config.yaml
norm: "rmsnorm"
tie_embeddings: false
parallel_block: false
init_std_qkv: 0.0436
init_std_up: 0.0436
beta1: 0.95
beta2: 0.98
seq_len: 768
doc_mask: true
train_tokens: 532100000
Each number is 500 + 25 x the weight over its row's rms, rounded and kept within 0 to 999. Layers, rows and columns count from 0. Numbers have three digits each. The size before them is the row's rms in percent of the matrix's.

# layer 6 MLP gate, 576x224, rms 0.283, rows 2-18, columns 56-111
111:469513575488476443485477489468484491487510549492544485495484517497518501522503507491540508482489512526506502493469467515529516490474481491531480518466488462549511519504
089:533480493477493475535485491514524493489500459532534464453536512472535492457525522493447517508467502517514482485477456491519526476517502505513544510519492515506501487533
096:506534454438498533472499526536525512485491507501525500497477490490497508464507491484512497496524483483521486514487524573491473469573534542497484528546465519467509448466
105:496519507505471514509463476522493478469529501469540504494512501448482459496469494499523469509513507490481505475483488527502552511491523517478501495508500523564487475513
096:520497513519504478501515481521499515476464497513523493499530512508471487444513496466552535525473510491486516508501505526488481505495537514483469523491518499530477517498
089:506513467530497496488492495496536525477504466492491487509547505533506497485474479503518500542479507489488491483475476531447484462521484449475469465555486503456518475520
095:519473507522457482523510470501489467538535531517496455538440541530492530476529495509538471532539540459533531500494514528501488494526531496519470504501472465497498501499
094:488457484498512493527480495506537492444488464501477467487526495518510534495505525511510487481496520477502508505517496490448507521507509487496449535510482494484483510499
095:517464519492494523483533509476506497511445524461458484538517480487510523537474481516487483492471468495454484510515533502530506494502500483499484496492514513515514543512
105:506490497515503484526458466500512496516489471527536510515500515520530488495508523507519513498519493449500484498475546464518492513470524492494475477491516489507498444498
095:494553521523480470498490502499539468501488509497504491483531490527502480517517458536450483546471472497452489553514520521479482474473517471500526477474533501483493464501
110:508517514510450500461518484488521484476504499513512495479480490493495514510549492501486514504501488535525525513519522511489473515535513497497486457545524479457501508510
088:512510471475530448500514489498476507483500513505471484488489526499486505513485524491522474478519541492484508514501510495506517477515521484516509510497501523490520507462
104:474502480485494535501485546511543448503508476506510516486461495544524500488511521514475495520528503498516459526517484488524486549507532484518515503481491500517436488462
101:424450484480471465520515492491507517487502523502494490528519545531516531505494522457500480555517505495498523474506510536501487516545495473521497480577554492517492492491
090:524487498521536478453500519504500530534505516534478503519498508506461501510477523478516469502482497500479481512501501495540499528504528512518516477467494505469513497464
097:501488538496531542527440484514451475495475509495475505490529548490496492513495466525542466513501507527469513542501493470534496529483502449532485517521512487516473511495
# layer 6 MLP up, 576x224, rms 0.292, rows 2-17, columns 56-111
103:545551546546524508500525509503516455504488511490496486505505523495523489443476515474507525488547499504474506464492513509536538497499522488466464509453497502529533523499
085:525477502483476542506464500476522504557501496491499533439493540454505500473504473453494488484542483503485484478502540517517481475477530510485490472476482522516470508515
092:482506495495484534498450524530524499526496464463498554496503483497554504498545463475479505511531500470520500467556530503430486508555504492507497542503527500481515495526
097:508491462523501546525477513495512512469490480498491483461506494515502516563462515496474483465516534494498478529536453474511470502480542519531543485484511458497505519501
097:479512514490481503528463539447507470517511514511495547535479478484530523491494510485480438488516509476530470485517532490492517468458488498486531539503490474479501533473
098:539451555484461496517529529503504533499484470530492507482534519436504482500501471477453486491511480483522497476516488455493521536437484475497504488517519510481475524490
091:450471505495529477492489515505521532502460487450504467500533480471509490550491466536549505455470491492489514551469508471487524532537493499525469472543502504541486519551
099:519534536467469488517499574487517502535500573475521514539452506499524476511508482469486493486526446507485504527449506511517523505443540507465507440505486475535484490555
100:470481499474507471476530501504499498496467483444491488471504495507541419516499491504494476500474482518452522518505515513517505453499542492506525459518515500524520547493
098:528535451506473489507452486518498506487494494513504461484492508525525513485501508553537509459481495491501505520493505512545500442500487507481518465494518525493441451478
098:530468504526524479515518510514448468483518503472550477511497477478485540479494529448518534504531521490526544472462509469496492517504438581492472486506436497533535515476
107:524501512548543534503518531528523466496528508482506528536512512490479494510542535509486541471506475488499527453494507524497519473515475499501516513509483464475527488508
089:539509493522539513502492486499458482487493538477495533533516537515499499505469472530555463487477515466509436483512484499498492505447466486491499489512482480465480527458
101:489492499486500478504464511485499517488526487520522498540475506501514496515480470501516469517510503469495477479479490511502502502458541534530506506473464477495504529499
097:491514504497492494510531530547504476476485551494565528527520510486510512518531484471503504528502533532502453522520522488481518500506509459487512489501476509550505463484
091:467473533496480492507454511499523462535496494497499485519490479516489472533503513467521515481531496492462491474505465471533494544509517474495464486465496505515478483508
# layer 6 MLP down (transposed), 576x224, rms 0.269, rows 2-17, columns 56-111
104:516506494554474493496501525517522508513471495481532482450543502520488499450464495512520537483496469498465516476552504527534487500482529484477488524512543479492518474498
095:525519492475505554492485477434500494543494523477489558507507533490484489466489438539492445481491476462540519482475519532496493480520474459488434508491514472524517491513
109:506473512490519504512478539538504506553475511525472537475510514471471476507464452464472525521486457492516495473498505541470462471536530557493528528531449536438499506494
100:488518501511508484575468454515511509509500492511513510496533510533485495515485500508476512461520508488482457538509486486463465514493497476447519444474479465528498523475
100:530538503523487487545474544471504446529506509539542492534488480500528476488514498475496485532510567520501475530542511537484512501504507468496531551498493484480526503512
103:571503479481524502506536507513454512499488519462499524499523467499515502518471475487456471490547467439549508456470501491497470510455494503510502489462538508455477539477
097:491504543505447506494470538475538498509539527460539486479557475530484421531509495528481495521503526486463473518541474455490501488511525497511486503468517468491499487484
102:515574502519469511490470498506478437490492512490508474520494524511469480502518498478508513470498503521484454495507469522493506515509520495542504502461505489517523468520
101:507480488480548467487523488476528497464499476486489521452505475482496480552522472545469509517502467531494516532515526545519484467479516526519504440498496479505517553501
102:501530495517488492454522543512466486499502515511494492492485503517462503523540511490467512493466498523497498499512495496473484432500507535493502500483512509530516469509
099:510541501511484464506519497521501488498485476507515519449495510469540530472521507498535475532476473474516513486567507510479521516511539505468505485497487489492532461487
098:503516488453479530455555467512519502557471526483544509521514510540460498529515513454512488505483481419488451479454495494507461510511465500527547523506499524493505531502
096:503504523478503517493466541518476498519528497512526511500535516500534571472486461489455536481518468525479482470520517495535511539480475499478544464528495500531500505507
096:494485517483483522500493500465501471557555483487502488524528470507526491507485505506489505509508479507494472550483517515549497490509473527500490504502460512538480496476
099:521488485536491536479494527496511520494465563505535481459492483539519483523505531491478511525526511473520533470521497483497501517497500480519493483512510521494478494510
097:478504489564445508481500539537478494500493522529512501487483494515513510538496533495552510466520470467460523484472499474516507486480531496452493506459476512541467482485